{
  "n_layer": 11,
  "d_model": 256,
  "n_head": 2,
  "n_kv_head": 2,
  "head_dim": 128,
  "d_mlp": 1280,
  "vocab_size": 1616,
  "activation": "quick_gelu",
  "norm": "layernorm",
  "norm_place": "pre",
  "norm_eps": 1e-05,
  "positions": "learned+rope",
  "rope_base": 10000.0,
  "rope_fraction": 1.0,
  "qk_norm": false,
  "attn_scale": 0.0884,
  "bias": "none",
  "tie_embeddings": false,
  "parallel_block": false,
  "init": "uniform",
  "init_std_qkv": 0.0274,
  "init_std_o": 0.0,
  "init_std_up": 0.0274,
  "init_std_down": 0.0,
  "init_mimetic": 0.5,
  "optimizer": "cautious_adamw",
  "lr": 0.000993,
  "beta1": 0.9,
  "beta2": 0.95,
  "weight_decay": 0.47,
  "lr_head": 0.00983,
  "grad_clip": 1.0,
  "warmup_steps": 252,
  "schedule": "wsd",
  "decay_fraction": 0.899,
  "decay_shape": "linear",
  "final_lr_fraction": 0.0,
  "batch_tokens": 65536,
  "seq_len": 384,
  "doc_mask": true,
  "train_tokens": 374600000,
  "steps": 5716,
  "dataset": "wikipedia_en"
}
Each number is 128 + 24 x the weight over its row's rms, rounded and kept within 0 to 255. Layers, rows and columns count from 0. Numbers have three digits each. The size before them is the row's rms in percent of the matrix's.

# layer 4 MLP down, 256x1280, rms 0.0109, rows 129-216, columns 0-159
096:134125118153149095159099137131161130134185133100097152133115126121132105075134146158128125107138115106138114125131133140155089147117131143150127144114137165132130140164131147122120147097079141128084152152154143126159118126089117154166105142137121106138161114141136138157095129123135160105130129147096161127130092122134116172118140147157165125125119190156151143148127117084125158103102148146156067126108132129137115123180133123124088136125148177126199135173107176146124135109160177
098:117147190153123148122150121169107153137118152122118101102119134111162161118127128102118104174128140122125154119126131157167159127113132124132122132107141130155105163129111167141119123097123118127160094148136110086121111131133186086108140100134127105157148145105150142161142152159130111138131125116111106110088130125122155120130155114114172105096151090111116159121129145101117113109126119122141134138115168107139126160121113149162097094139100141136126088115101092150145082120123103
100:180099115119126097137112131109153114134121083126144118109095170141126134146121107123135196129111145105114128112138108146129125134118114130119102135155135102102130160128077149140134160131148071135117098114110090137125111137129118163159101104149214106096104072136123122104146154102138117128136163130121119143147161117145112131120114103109141165089128153116112143136162096191153138080112148159169149149101122130155122094108149110150132122135114127150158102099100150106143150159170181
120:144143133172146135175101133133131142166120194154140116167150058094074101196155086099129153093129095168116136131112125159116129156137104151161156118141136098171186139099149124130109126151089123102103160141174128162124131100145111147133122144153170116148114111121137128116103115108136150102169160119118146128111135144111106131141128120109121138125185138153078166143148156142178090123104116114143136162114136121111150152127120133094122138130109161157137115126148152130150116103176141
095:120131101155143088150111175065198144114118160148139144151108147136103090091135122144125141131124105127167131158138160098135095167156118134117131127158105141159150128083109096130115169146112099134100172144120156162142138080138149137144104113121167125096095105143119149150154139180152150131170166142144143108129155119130116137149143162154162143123134092110125151121155129120123132123119078135142146124159101130123148153161144088101098121126133114105146166117122132102149140101154125
102:115141084111115111108150101123138120131136125110102104180110135170165152124103107122109141127134154113110134117124113100116137091109153149138115079125146123129129115122120130098105112111127109133120157102111090107129133111101093094087137133118109140126139121157125112116143102134108108137150144105144096132109097126089095116168114147118138099048146122173125154102118125109100123165126100157160106082132142140156110123115100130105130148127115113129073119172120095129119147141154104
110:111107167100190120100140105135147166135109124142111159081129141124103112104103136163124075130129123117152137106119159138143109135114127163116116120116137117085089128173138112150158124122138140125186074113097134110083116159139116084065142142094105145103146125125102060106141138116133101095135104119123111135117119120123162138086096114119143136115119130135160097146119138122111115107142160092103165103105125131118111116142161126121137102117145099125136110134109138128124144084137158
093:095121112105134136137116084127146096150102109140100061141079135142144156165138149142136125118091117131097114126107139099083143095115152119129123170123101169136117166136118154179109109146166110092137147135176084114163100127075109110101161124123167128163154134173090144135117139098099115144160139084105170181127138112126126123145113138132122059170109149156139146138121157124129191149134087142127145090073095105161116141139122127127140139128099168151123101128107105083081135153112122
091:121118135136160111152114106132131150129131133140167105133147119158115130087129127126127112158112131158176147111103118148104124105137124106096133123135129178123129115132135162087123118158126105123135146141133135113127172140143113138139110131093128119142142123124174110106113094140105102110153081121109094122106122124116116114130147113130121075133134114136180094102136119141148100146081127161129116129154121136110119107134122143124149175113081139109120188163157117169130146112096108
088:144140139094039090121141149117105116104132117148173120131134174174162103168115124109157148118113153096093134134115147093094137104091130129109133124120112142144142087087132100137120135100167174139144131121116105167134119139093137086125151168154134147138137103142113160141183070112129158122121149119092103119144131160131149133097135158118113162074155147140162117118085151083064139131101094116124127108125162146156124119078119156125103157129089131148137142101101146113195112112087129
093:110127111124181141151103176112173160121142129114140136153137122150102100108095132177144120169145131141131105145144181141130074110129131145117131166112130161135151108150172146116089121093101112115100128157149163145132192123142129153114084126082129130082090156144153117121132181142138167109143128112138150148157097126163172134170123166139128168104113109110146110158135138129159142125124115151111139136120100165161137102142172120104134182140147133092117105136137179181162135126164142
113:125142136138162129145116124083114078148141116128125121135160148124128165145161145106165123148092112119090100089111096129113129104127082107100103113097148105123145122121092131143112113143137116131111105142116109070112061093121113110153137091163166145153155118139112154116126148152121116148132117121142133150111126106110126121172131106150160136146116108123113138139132087131149123128159111121140174140135074079110174143121113158131178110110153139135154130098098114150155138132134149
104:128128113120110114088126137082103132122130108128156105085109159168137101101110115141096119143134129157149083111133098114140105096132150121095150094137115162123124142123192146117112130146146142089150133154141158138126135130151101142100133083121112183132107145138107107112144114133114128147105168142157137130134129154158160146109114148110169160046126087126125180135158084138099148150128074139089139142138114130159098154116151134123136175162129124151074121151089119136139098169118107
101:171115129127110068127179145148111118128146142143150134122139141141137112100136131135113121105117129135128128143128125155133157112140132155083145117105127144120143163117126193110130121163161140096099129102155125113106108105112133103134166131123126118110151074132148125109101139129128133124161133127107094124062093137138127128121150166116091137152137148126071158135121139081130114139127095141146084116130116150109116147122101125127110136138091166132103137124140116111117133137110135
099:121097158119180135086162136149164106151136105114130112123207139086154103143147136112166157143106123146118105111137140128142120096109112120129137176143088112150105114129120126163088138109152111142120132121110159106122122129109112136105124115145127172124134107069172132115114122165119135190134156148105168125114094138147081090169120140129111153161106117127124089147089095126123112146149106113142143124173137128175086143180144134138152165134161150111151099159123145135093157168135147
092:098134130121127123147088123150145170100122136145063142150149149114121128170118137177103131149149108133095136125116154120132110093155119143165128092149075176100118130138150148134116111151082157095116136117143120080144130106124154101126138139146142158096139128162110106133135158121147140083163159113123151154122151117089173153186139133122106108151117087136120078152132144077157154141127122118141157134082131099142144140139129116140070143099114181167162131130171147130136146105143158
084:142149160124118110170104095093131140113119099144083127125139101111099132114116197086091131106179106177154122132130121100193157117157148110149116126125106116133152124127139111149115094122114124145133142097123145108154144164114123101153062141129092140131169178120104093144070140137113150146076156143129132108104071139124132133096132132114087082126120132153156073137127136113150144142149147110096099130153169117093093133153099115133134183116128095109116085151142117113112078131127108
088:122123149132147109146136097090103095169096107135127106128165091148096096106153146132106105114130113139155111115136082107090087108136144149115167150119122137145170145122171089109148143116120145129139126125116104156098125122121125134164127119155088168120086082147109158137103127128105164127160110118126146114157122120163086139169151152123155118168118140105144102098136130134129114113123107143142110142107102098157134135178101152112114121148102170156137146126108092137104155149135132
102:171143137153124122089120127143149125130155095145119134092103153127116095114135143112160152132103122157083126111168149081203127144126158115135152105129123130087080109150106113166112132108165148141148109108070193143159120169103132151136155103172124139102104134098181159142166118160095105117089110139151166122158144127189156095107124155134108105171108115114121137138112112163140114128141125145113128120166163125105151123125123093141128156124113089131096129135137167110102127192110107
101:107117138124167115104139161099112133143166140127163112093126105145137157126135128143167137146114125128120147117135128127143151151117149132108122123122115162116141100108148162138144104099139119127137146137142124099133152117091137110139115151181116117124124135114145165128153136111149098131122109123086144156158113147148202104080123122123147131180075150092132126145099129162107136123174122087105086150155129142126141083129137106156105134134110068121120139112150133102160141095122124
101:136142165130081113123142140123095131101082117148118119135124125105141160169155156095116138148150121168199158144152094107080153163150113108119108153118140091151148149115120095120181126092100100109129095110115104145131113200130126126128138123144201112159091160114115087121118129129076153146124127152097166111156108143123124104073112098103163147170127143143160131127136161143133145109152144099106154117130151110105120156106122170106162130100073123106142136138116120096105099159127120
094:104085092139120094158122146146175110121113112102172109149140127086153118098130113154156118121111187122110125112149124159152097128106130137118119175160136127116120148134159175180175117185114145124138160148144104155157093157112118142120156139100125138093138103136167101107153134122122090105144137143139151145099134119135089125132125127112179134161162134156125123104128142108115130108132111113166114109149156135167111125129130093114140116144105151122149104118121162121123108124142126
089:143122144178130144131183104090135144163090097128102160162111147109131164153127154155155148123158104112123132109123138150157118096142147107137102109102143104125134087133109132137108133083142136143156095127121159116126105089146144133087164066138105133173085109114155147110135145082139076145152134125183128107094094119140122142086128180150166142149161125074090145137140138138125127115102141148121141121080124133096153128118159139119136103154170151152131112151078078161130143134139148
100:116155134091156123121130126137111099157124194144092132175170188102118132139138132130120127119124143125082122101147141129156117085133138146141171116168117165111133124112115147106079134170135143104133121129111138116127134097106141098104155163162117128117121106140098173174126155142156141160152114123119099147162147145135109150189136165140094133147117138113089175114180145094084122143114117145147148121146144104118156139139092165131157105143137167176161097114151111144104174144121147
089:129141124107129151127118129110143165143120109110114141110072130109112157143158126101131108119083142102114139090105124121141145106152174167158117155153117160129158151084109138152113129163135096126102168131148119118154159156135123105115119161125176149115149114102096146160166138135130121113145135141121084110104149107122097128149150105128140171136146138119082166119119164099163124082138121107093082152122120151107134113150107116140126108131121137172113100174126130146176132123120131
089:138140126137152148136135138164140154153142170110104124127163145130083100103146147128133103174075165123127161105137092140140118156135085155116120155125116114132131165194096159098129127109128143142110150132121115090128107142148115106115132141148134071139128086101158150113074143137099172169139099125117111075138118099121118080138118114137085107139140129125152138182142105105114170137160119147134156127155081130174118117125100110139133092084153145107169140118140131099100147151074115
093:119124128067161136155136130133108163134132126150169122121145136127129096103141168182110135124115096109119133133184119155118133161127127134135115135094117156110125122166079134109170086137112116166145118132132090101119134144130168149096110169119109089151122105173124126130124137114109137118120143128102128137126123145147125130127104105141117142131123124132071137151131140202124122134155124150111107168147099110112136038088140122103155143136141103209102138127080132140110171119117112
101:137108137135171138130094126152131086113123116154136126127131134130147127137160127082146147116122137124102130149126132076113153109133115147130143124148127131146117124113111136142120118108140127114119140128121085102140082151140166072147134131155168153128125080120114116146108121150126106156138165129144168146170143154135101133149136119120156114175120111144125124079120105123145124141153118136179141130137171094131143156108136123182120114154108152135093117132122124093113150122158105
114:158169134099125154126117153126106109146109121125120149117149121128112130139150096139117070135152128127132138116157100112112116115131110164100149105091107119127117145127129134102111118145154148126113128108120125125086142097171074109168149146172162144100134098132125169197124150132149190144125114109123091131155113089104125126142094123109068148119081135106128102137106126152114111158128138127107131129154104111145136085141095177139148133123113162137108132096173085092142152154087077
089:134125168111120169162146121115128127136115132148162148127142160137094114115153114096126103149099073202088097140130140116154109152104140127131143118188104133110156149115130104133171134164143100136162164126147127122133182214126099167130108141114142157122139141106132118109147134136109122156138115155128120159156191175139138141181151091134148152106124134138092142138094143137164126119146130126100148165149109137144096115116132132123134116091146088103115150111095104182170161102142157
099:088135153151126131120079149104147134127096193144097123121176090148087145141127076112117183105128088115091155081142109152102095094173106115130131126124125194100124109190122098122094136141070118113132161157129095127077149118146114124098124147128118158141100152114153163123153122117100112087141117111137120110145142118126106146150130122093098149151112121112137090120134130075147099112112110097111120142110102119161170070122114128168137134113100165175182130146137159133137181124108130
106:134087099105101146118057107158110091080150122121157118101081175105150120104092150167138107132128119099119124145172141128138140141100132145151152116140116122103093152119094142158094110145135127160121111139141127156159150120129149115110158100123137084105133086156084133130086135113181170122111160132126103112136163073105099128127108158093084135115109123129110135109151113164112129118151108100172170121153151111133106123154132171143148126170127133136080122103098102079112105140150140
100:123108151113141137132107119126085107148092172167141117052110113093116113135128145137170087134117107113115138150164115136144154160133133118066147122096145157101097146176094121145169068108169136103184094111163104098106084125122148083111098130123134080129137146137087152150099100115104151172110100125069112112125104079104159108122110129103107123156086129128121116126094122106135124110154122089107120168089115123143113137141101135154125148100137120149097121114122141132125124120134114
094:114083142146157153130118089128132119148150118126142128095159127155135107108122150123116100128113153152129125138129099110095150146149121125091176140164140163141156134119121158124159118141139129099102129147150102136110149125157129174101089139114096157097097132078155132147071109118144149151123136123183137114128090148177167127124110139143132130126143111163157134178132136122083148156100134103135126144113136178129098123121160121156173127149119154123174152202145137169131106146118150
109:134164129143180110129137115127123101166117157155106204164178129135104139130141131129173141112141122122078139146159161126160120111142075156141103151129153067111160145159086119091137159132113096150112079133118125087157106166144126107169095161120170104120124118126129161097154115122157132148135136122128165168142118138148097107171105118163134150121151125090120171132124070137174144107146114135132102120102098156145158091134156128101158131142145108133125136115143134146101167111133162
099:113130115133169080123118074089103116152175136152111108128151121129124130140130159090149176091134138137120121124122109105155138133119120110142141123184138102085168129151132093081147138114151079075138115129149151110129111140114119107109131122133167124153107133106108102088131130124123108178134134119143167150122096125164133133146112135115167145097120160130149167123100103149156124125155113140117116100118165133152088138145131160143190148136102137129163108136136135113139185172154109
089:112117132135143160086130129136145117151149127129133127122155120117120165160122117092138130140131129119127105125091145149089136075101088093149082118117109117149116116167174123137132151124071128098101141113093125092110130118133075107101128153116101094115141140101180119097141101112132078119073110148140102127102134129126135123134145125103158100107142115140095131158137133101090106131138141148149167133194095092128140155100154109173129090134132116106155131125139143121099138142137152
096:118087131122149124176150133153153159130114105117114125148077169113123142148130119090108158144121152143149145141143108119143145174145136157164131134166095123146132122100151153140154098076096141167115158142155125120155139127107130143116145180141149140134118073125133104148138127131110123112112132127081141127127136122108100101104158081103160107133154131124148113126146135107105126148139150149159086117170118102118088119123126122084095155131104127120131131140160081129155126124143140
098:152125126114093114128184108132083141083117161137099125105125141070154164096068134114096093093136101145101133105151139116125129173110170151113129122142113132126139184099123127104124124181153142125120144100126137095101113149143111129105149167135147068099148140163106154142113084093138127124135117109087106149099072116110120107119104122150076142176133160156151155144092135150101128146136130158116092124092092123087117122132106160144150151131102144149090105156104133110083174130122138
105:110126162128109104166146128165141159104091102127135153147099165122140134119126095091103104133151107137113144108072149103131168078141140126141111127143118137118169131126151121131158147144115152098103173098160150130153140110133114132134115114155099143124166095114119099165114140168068125136115132149094202136101118117151113108154137168135134114129120113111111156141103135122117149159204098139126106094166148091156164096127075085131112106138144164114070091144095126087176121135115120
100:080111094128144168139161158161140136098112153125110146142163145091126120088102161157114112165126171113117139127129119168128158101154084133145139084163113136065111169158135114132121128088084134146105064135140136147133181169107141148147132112093127168143126176136096107097152117094125157113108105119110105108142114166109146110151113117117132157153166130120157112128076169129170153118145172137124134146133117147119118142129156147097127135130126111126160120136148164159117081100110152
098:105140139138110116159124146111130101152143157113106125112130095148120119124147122121081127110148082107099102156088130112091122115097145121112152120144153088181095158154146119095123177173124104102101147051124110126125136128136130117130107120142091095099136119130119139136079125149154120093129103153129139127126151122158115129140136155128095119124104113151124120098136165119142133119104122118148159103115118118142152106156116167119126162114078125128169121138156128104110134127117120
093:145131143074147151131131137132148178145160137110120139120135112146147087151148085130128132130134089106098147115142123124124112143149114158170119120110128132150123117130153138114109114119137128119144151092091092136098133113158112119119121185157148156106118154081173136104151098146129126162141164166163144129152129145109165117183110094141143119163111099124118109135132084126177076143157191094095137143119145130112170141132138092151121088107134111088106155092144151148159176094085125
088:153089142119169113127103147094160092145147140119103150179147126121169078130140113128108132106139085099088151144123116129114151090129074123130127145088117123128128117149095115153125098142103114111135110077091120103124120086141065120148140115139158133104160133109152104117091126126128110110126196166117120167172143111099109158144147137118097119113121139112162116177159103100127123131112155088141138128132087100125145165143166098147138131118148152103164096115115097103135145148150142
092:078151123137109163186082085149101107176140121133131166144137147125140117098144124142099122136108113144108146158120129123110122117150137145125126110142100135149124148114119171148166170142152133135152169126121075098122127118167155106146144104146116123131129066133139143152116151164146111150167066087129103085160101165117127149121137086174117119120112133079093155137135131111111133097089100129113142128140117098139155133090119100156119069120088138171145169111101119111158128142087117
098:096122132138102149177166091159093138145111138076112104137121100148085139156141147077112159119159082151119103132071113136136128115105118096113157080155138129162152129119152107120121132141102135126142129155121126158063156164142136092138153096140114089157151148165134130148108103140129078162076109138116100142103107176108094139139130149129113095114145129125125190088161107146149141110134129107128146090156130102103153190091075176139095111104115113128138164139121081145116152121161127
103:090124130133115133164170107125146129134094104107157140112072140134123139173139103120099125144169126156170159156071151108129118100171151115131151110158080140150146134116155117167129151131137141082090166130152129135147142133132149116122153111144113153154122115124119128148157136137077138152079111130128124149129133137121121177137120124121162088128118132123140167075125114135124117100149097108094090115121153138126122196143131118179134090119138142130117145132116127093146135112177098
106:138127080091150107140139108142131139128080136120124116149138143084143118100169141153127095133123151145141159092123126133169133155171096150126101108174144143150136174111134138128133142115093115150073110171160120092132187134116139172143132120132175134114135141142143125071096119130158137110145121107143145135146151104119122120108096114122167186170169140140137133140151153100156138108123159174129096125141123131106097093116144139094139130140096154144123137147135118131137097082130117
120:132156127102152125114130130129146167161115158099120132153120149081104142131107122171146124090112117116121110102126079172165112109136164142184093170095138117134129140119157165160114127145121163109162121095134085165173119097090131127090137107153124125149096154110143146072138123086151106134123126135147139153134094099101132149154127123154121148116190144128109153130109154127121125145109151119120118115126119132135126062142138124104140139144114150156168091095136120135098159129118135
085:139153091131178117135106119092139100139135150181123155164136077140094076130129096135112133098113137150117129156111125117136157171164085157142166146133146110116187115091137126098141093122133086134148174119161168115142131104119068135142127143152134120142163140130125149143093111141079159149113112108118141115152106160133119136127125093159115117118151106102135121183152120103132098118116100096120140107150094168091100116129125127093128120099176084083116154109114129147158149090086147
087:156122153133107128145173101118129143164102062122103127137116100154139103110151124093105121114137107194132137148118084090093142131188133143089098069144147086154152103129139105131151122145158105108117148091146104133113145134162079162143115118144188129113097112137096133134144149110126126157146144152117158149125135172121128117166043152131107119169109155134145125124092097149136130138128143147117170126129106131140137134120137095134138128120141123133118141143105099072095157136128136
090:137147132135143161107097121136129128144091114101085109162124131130062161145116125099098148122158117155095113111147131119129119074142110073141164190143149158103125133146122124152122128117146116136130160160154120180138154122163152127131111108159108154181105164140113155144105163128118100090139121088141147127155141099137107179141164147135139118152140126112135121133183133174093153148091109113125120116114108076153140116121125134129118149114138162116184104120127086161136135151123137
097:121109135143142112128114138081145126169166105127126119140146125122126128148111097136162169165137169157113141108135093109091103105094108090084102114190116123121126072161159109112121141154127140127133126091121134094118092095133095136111118142090108108086128093115137158113153142133138082153135109118130114143117163134096135084144143116152126092154084080111112127142107086109136112140158093115106187123127104108128172175179130138153164103133152098109121120117122135100120155155137153
097:119121176115166114139103108108120115169104156123117133085155119148095137166135093115145120143141113161123132126149125146078166120115096090118137101088124141122129114138093163116067117122115157108088130150120129094119101128143157104112100149136158158170107119119149131103135124151136103105107116151135100146180152096126133089149128093091157117114124098126133146104166126142086113119161136105092119137126131130097123114097114152151146138133097135170149111113149112082149152113141116
094:170129147138127120122090134113134112164147105120079121122144129157115138179169142140145143131092137162136103156131109123137159114169146111152167151145129143167104114104077146159115143130135106148139149105127123149116121121159126158154111132167117121122174147133136118200134138153165083124152122125149149157119115116136134122125152118128131111118094109141099101123167102101123119194102163111116157138138115084113116183141178117158138097127125167123172135099167114137087137154101144
102:157066153132132117139126166131127100152163074121079133119125134134151148164128105129104134109142118099154160195115144109074122168123177108125120148115108114155093104097092124179122143164129096121145149114108167134098137157202181125148121111122121098110110086133147109149111119127114139141106171135169128142123086106147083125137149144083117147148096143123113153118152106173115111122145139115108146152129110085128174142105103087107144114114174158137112144139148168090133167151167116
106:091099161093151154159098090105105097171131111138142163116168121121128117153163111109144072078144056140157124156129133133132126095111127107138132100072152140143134128164153115129102159163165135119169149128114136114117105141105125142144131151170098155135155150093101144148156137152136116130105108166131171108111118167126145095157148117158173119105074117146123117139142132134134069134128147127145128149173121098128148108140111137140152118115149146133126136129132107129122140159126141
096:136140105137122108129134131075123136140178109134161115062093145142111152126088110140113142101108116103145126077119131090135105134142123111154125079155159175096136125134125122136098148188128102150119092113100149129146138129131108154140120183102094156104151136106147155127163113138152115156098094097134146153112141119155109142124141110112168122101127160117111122112093107140125128119147154129100110132126131132118121098128137104175142134135148084140085156150106148163122128109078139
099:134162087145117119104168151156121156116133165140108107121075095122116128116149155120132145101170114190120167156146170137169151150133114170098112120113094131104110154148145114112154128117155121102150121149162142099107139134120137134129110097110163134113159133150140105085175138171145108104153147157110120138113129128158156109086122151099127156152163153131125132137099164133141136074126075128071101122147141155175113105118096092098098158101098112133131134149121102104138083125150134
101:141168144156091131089122116112112099162143159148143134093161092129112152143122131119158148093140154143148112152128147138133113138144134114112146160119129140140122165129075122122143118162155112089175145140122168136080089142138088098128156138116129135132134127123133140111147104100111107157153131137153144109104112135139084104107117152137152174131079136127148120129118141109161130116156102130065103114126136142130134145128128117139102152145091098093147080154095173093154094164115119
103:142100158141127139114132097141100126116110083129124134094139140133112155171110107107137087121153153157148131145087096152134150116107146088138133136104134138138127123117099155137100078117121133118114168129207112094147123164096158108124121123138096103168158124132153114146147100128118118097087142160114115085106098112117091128102148150117119110102145126131114177122099122135135115131177107144126076128145096141107102142126064179173095132144096172145107073147109121093129101143143115
111:157104157143126157123138088141127139148116108129158138117139131144166148127144135126115146165137090134098140132099060099096142105141131060142077082139111120115142081064107098123121108117112137096090100103125079090143117121151138134107109126175164117147127106119144126147141096137164119124142144123147125166109144120115144163134127130165149123073141111114113159091111125134139140176127109141135138173112177104102124140137109175186118117159117157149090124154108129155134122143158107
093:111126133129111072136138097154101145109102113117118147129114128088118163083104165141122119095137136078168113121119112128098186101132142085112161101102163103130146147140117114053149137111115171122089098119095118138112110104107145105118125127109114078152132114133104129167120170118160136109078126113106153126139132127111120144072118148139098100144109092114124115104153168157109150151115144128148136131109140136092112095132179172143143131167076153171115129137137078133110103153136119
101:128166133095168145081143113124148139140159109122112116125112151143143115140137165164144116108114121115095155120144158109131134121137131217160106148108139129080158133152108148136128121109149097121118108111116126103128112106121096162112116135142164108091116122122088153119143156105128123131131132140148159179131128134146164122144088143135133102165138139129118148166144133131126133130137124136112135134108134161145097099106174070109157131136155122138118118169066141141149143132132142
096:102117074194139143114094135120128082128164128114122109088114140138148130109117153104155082160082149147161123145152109084096134146101149155143152163137174119157115140092147157164170117166123144162174140148137156127129129128105105140154114120135148115126103140106121123112103109152134127176095160136140182144132117087165124153136153114109138120120108094177162128114148115124102127151110133104135143112127163153172104127114164110100106126101105116067122097125156146122124162155133092
093:128143116127104105161102137110107139110145143142146143091153157134131088130116121132156145132103133094150088137163112137169108128106142107103166108157125167147129126109122122081106085168127144115085140174108164134141127127119126138114108148105069082125109172148103182100136087143141132126129156162162183085133156133104101091165163141145107166088161147149134119135154135118142132149151117100115118109135148119119136124152151137137124125098133102125132110133139155146151146133143138
098:141115104142120121133129146123139130126120095118142114135159092117152109114150120133083119099174162194197177122113112162095149130137137116107130174102078104172164142103162138126163152144154148112135153137152142159099147136146099153170130125177117162102135091131136127137110129108127148184136119158119143126121082132121101121085103113128126126157111130131124100143115156129098100161146170140107132138147117146182095148120124105137137120153082128114122146117127128088094071164119120
096:127135116118131126075145124135105160096109082144193145106152154124129106127099140145059099138121120136146126064096108126103082097128109138104149136133102119096129130151159114130151138137136135114127119129152091147079193172152147142098157081136144131095105148104133107150124077100105132146145143119121111112145138143114131155096088105128113160162145171071112131143126140138160102125093127152106153135113121173165127123122107171104130119137094150142124171138151126136105133152141088
107:105146167113073106116166125134102169125110133137103052128099111118116148172109151151110144115141105094142136104135119134043154087100142183146107129128122125116137123148108133123136112076082134120114120108111121094155097091154155142101162136083082090176105122174157088116157130113120115134103134124080160140144090129111157159063139167081107121158182115122121148114113184168075124117136139135128109132097146138092119105106132148125140115146109159136148108167095118131077121127160120
103:106101072158148118119114118131116109117111108146129135100114120165153102121140115125141103107125150156069113084128141103126133145130107125176137140155079125091157085125162133127155089118135130156151128128149165107137159141113137146118117156108140153118107137126148110125147084121089132094104144143138130150142149130146140117084129105119149126104121126098175123096141100121124128113158132185116122094108158151141110181116128096083143112119125085133090143140148151126118134170110129
104:145141108097115158140113123106132156129100136143164148125123110165110113154168129155154111128090112178100149115142128142127097142141155098146176131156137163103131116148158114115126136114121143104090181179172135175116154135145112128128083155127147127150125163147154185159086083074082101109116087131127151130129146093158120116139134127132135130122122132164173122113140137122158145188146140156093109117126144190159136123145139118147114138107094147101149139158160146166099137148121099
102:132111121099094134157105126116095082113107129151157127119135149111114130142081098130160123121111158153146119138198165134130092131035094119154155096156136136123083148096116113123117134151132103146137134165135147139155132139116119138167131158106111132134125121121164116128141119119124126134084109078094115118104159106135117117084159124079111146135108129146109106087114099136098111101130134128185136133145147112078141171126137139135121069094132068102148124131118147128137154111125164
101:117138131156130135105135099116125117151121161109105163104122081108108138095138104137143119079174096126113139150127137158171124089141144117142116115085126078133127148156129136144122116144128148104144119128126147112081096096145120099117128126182088106138143157115117135143148141084140144120133114121100134164105117130093126160154126092118140065085064099151135095105104113114141112159114116099151113140124141134112102157182155132151084130128125156122174132123140119119189142092159102
094:110116156167137141150159121123130097143096117166085161155178121104133145113141103102105105123120124158147140171075126136145160113182117125121096156145125053183186142091149162134164132102139120117112176099122156101120100102114118096173074137166137112191158105139128119150104156155108133216095135133095120114139118158181111121138103092145106092120145134136123145110117104151098160119082058157165138147134116137138120143114147139133150143112172077125126115123135114100152147092087117
097:128120083163080135126116113120142121136143123089137123107090083173168090108127128113106146137151099122113156116097135105080122119126155139144133135118103128126173119139107101181117140092179148153114108116145128111126102141108152123213131136151140119113137130136123124154145118146137165112148102137117183127136109118139136177087117148131108117121097145144101127131090112119123163126135112136112094105110177123147133141112111136144074129102090150149115149159108135099117094143152098
095:154142124125115153073133152138115142115145137123121111140149133162134158177111144151138129147122187115140144095168106139131154132130156142125116102145175130118111166107060126138133114126157077153160108146134155131138170113147123109103117170091140155129095125150106111127144140086149137105132138109174067086101138113123099140127106147059075156106165120177133131136116126145101174144145143132128119128138148133095089132112146154123146127127167119122170090099138155121126140128129111
106:159138117104120125125106136139075100099085121155176127098148122089147099127176111085151118091133146094115137138129131100151142150152147152114120136153082120124118146095102123138140158147176144126154138106095114118151115106135113127115143135162154138173134139151156121126155138147154140175117117110094118111145136134137122106141122093138158135129094135137129154132126117101118105127103145161107101157169151117110152093117120111155182128142110141170110175097134148092109114099110131
103:116120153182093137181127106145098129144157131136135137124146143148149109104136115112102123117115111139138161125130124134113159112118152118123187120116113148190100119092169135146127158164127135126111163132119101126117129112131155129163152129171118096132139148174095152141092069158138080106109121131115139099131123098104129151143164151146124104075111107115137083177198130144139129135088146118109147099145175098131154141099155147117110122103071169145149140094091066115135130135153098
092:121158191141137124154150104140121084158110158098153108139117159125117124106131154098109124128113106148116147092119127109133144119114111137132133135090166125150145153123114096166152129100112125147136088132126084116143087140108127098141152122153127122181115123168073116139095124153131105159134115132164175148155123097145103133130134145160168123093153134134119160100129139133113132089135146122109149115137142071149146105059109137096137095131110125141101143111064114119085104097138149
099:173121159138117106082116120116162119153103178136156114148161118167092116131166091112144143118126136147149118124122118102073107131141149108134146167083146082143178108105135112163131144115145133107121128134160062169095128103126139125095132147161099137141099154125099127124103112114134155117142128132124100125148113121120112148108101152125147168126170138137125127148136121144118128179147114144112112129128131131133096084118112143088120217156102151146110127108095130128115089161129081
106:107085097079121123064086150127094104144111094135151185054118145101124121121081100114150091105125165108128128145159120095143153115150129138108120122147125119127137142149115105160118100133131164142149118113186145096150129123096109101145113169143127118105130120098095135140133129122093184161088155134068120104143121108119148127107157084104110117138059111138144130133120088081110143141185101070119123079109122162116080154150119146172116123093164102101110122105166186093149139132126141
101:129115091150107101118157085126094114110106128105092152176124140113136120132096142115124154146167132138147161156190123102107173160118159131112119144188144087170141131111115115131151164122142087154153106126090130133122151179113187092113127154094136104095106135113150107110124158186125096142102136123115122159186136127097114126141123104123100125182124112112115150107174119167086154147119165130161151097127178106124102159108174096136151116120149127101161126136164092134155159154154114
090:114118139094131107125166132141159146104125096099135152162122124168149119141111083125113133137113119129140123118104143152124126091135108163116116094104150123122106154148135161143092098103138133111137132138152103079151117136128124169141105142147141173110131079154128122139170168149160167109132125140095112139148191164112151081139084097121111131151118127161107182088071099156100164147159134162173158153139122161153121111118138118169111120109130141139099128124126147140112149096137151
096:094157123093121135147162107130107150131121092155166090125114125104144108112145109115115136130146106142137091152095141100162145132134144146127176091134115105133157129123168134116122119110149184128138134111110128115129146134138107121126144113141139142076094136127144184131125133098126163125143138118171150129126101177107157110142115094119117107131122155146166117105088162127155119118113133164137147129098136157151124148170158144133174145123115143113148134135187164136144130149108072
097:135161121197152083132122130125135129150143131094111148127107137111151113127124120122124179102143106124156165105157136099126125160130167164126137114108139136140153097116131154127098174125158132123141092164114172163127170073142139168103140140141140191134067105128146106105161178108149162088158118133176152147132178115163093104139099132126120164070146148129124144076141162141120088123096151150132133128113187111124165078136138085054102157127129147163083138138114143108191127125153142
095:151105112104186082095129131107149121148111109117128162111128133133113112132135153187107152120131166159179164126151131089148126147123129126156109115142136155139122103118083106139113124145106114164118137157111148154142135148140152146158127126110126111131118120126132074137189147148125113125112138170135166130118122126153073159103128137126179131168106081139094117118113124138079138184204144114144128117146140126091131127119122104134096067137117126123103124123102139091097136108128137
105:138143094088137125124144140108147129123157125143113073115119128088088173114128135126137110133092124165069118075091135117132143132130084112150079109135137149124105143157134163159094135106102137122131147086162123117117106127145101129122134110106180084136138084112145130120092116094117100131103160130090111155131155113126152152201153143131082103185130123148120131125090108136173138145108099154114148109141062145146132163147106106173106124118131148127153138132131128135101160129109118
104:132097141089152132107146130150153115128144158111141121149120104121114140170086110100131110125129123101097094122119174187129117101117091109090152129119132125151101136119110111102094128148129122117088157121138093147110136113103163110135120103092118103118171111098155136161137139144147106090115159141112098129113185148130125124131139112145100122157148120099106119126153145111133114081125097096173139137138093149121137133174101118167087095131103150120142117134138113174112135120110133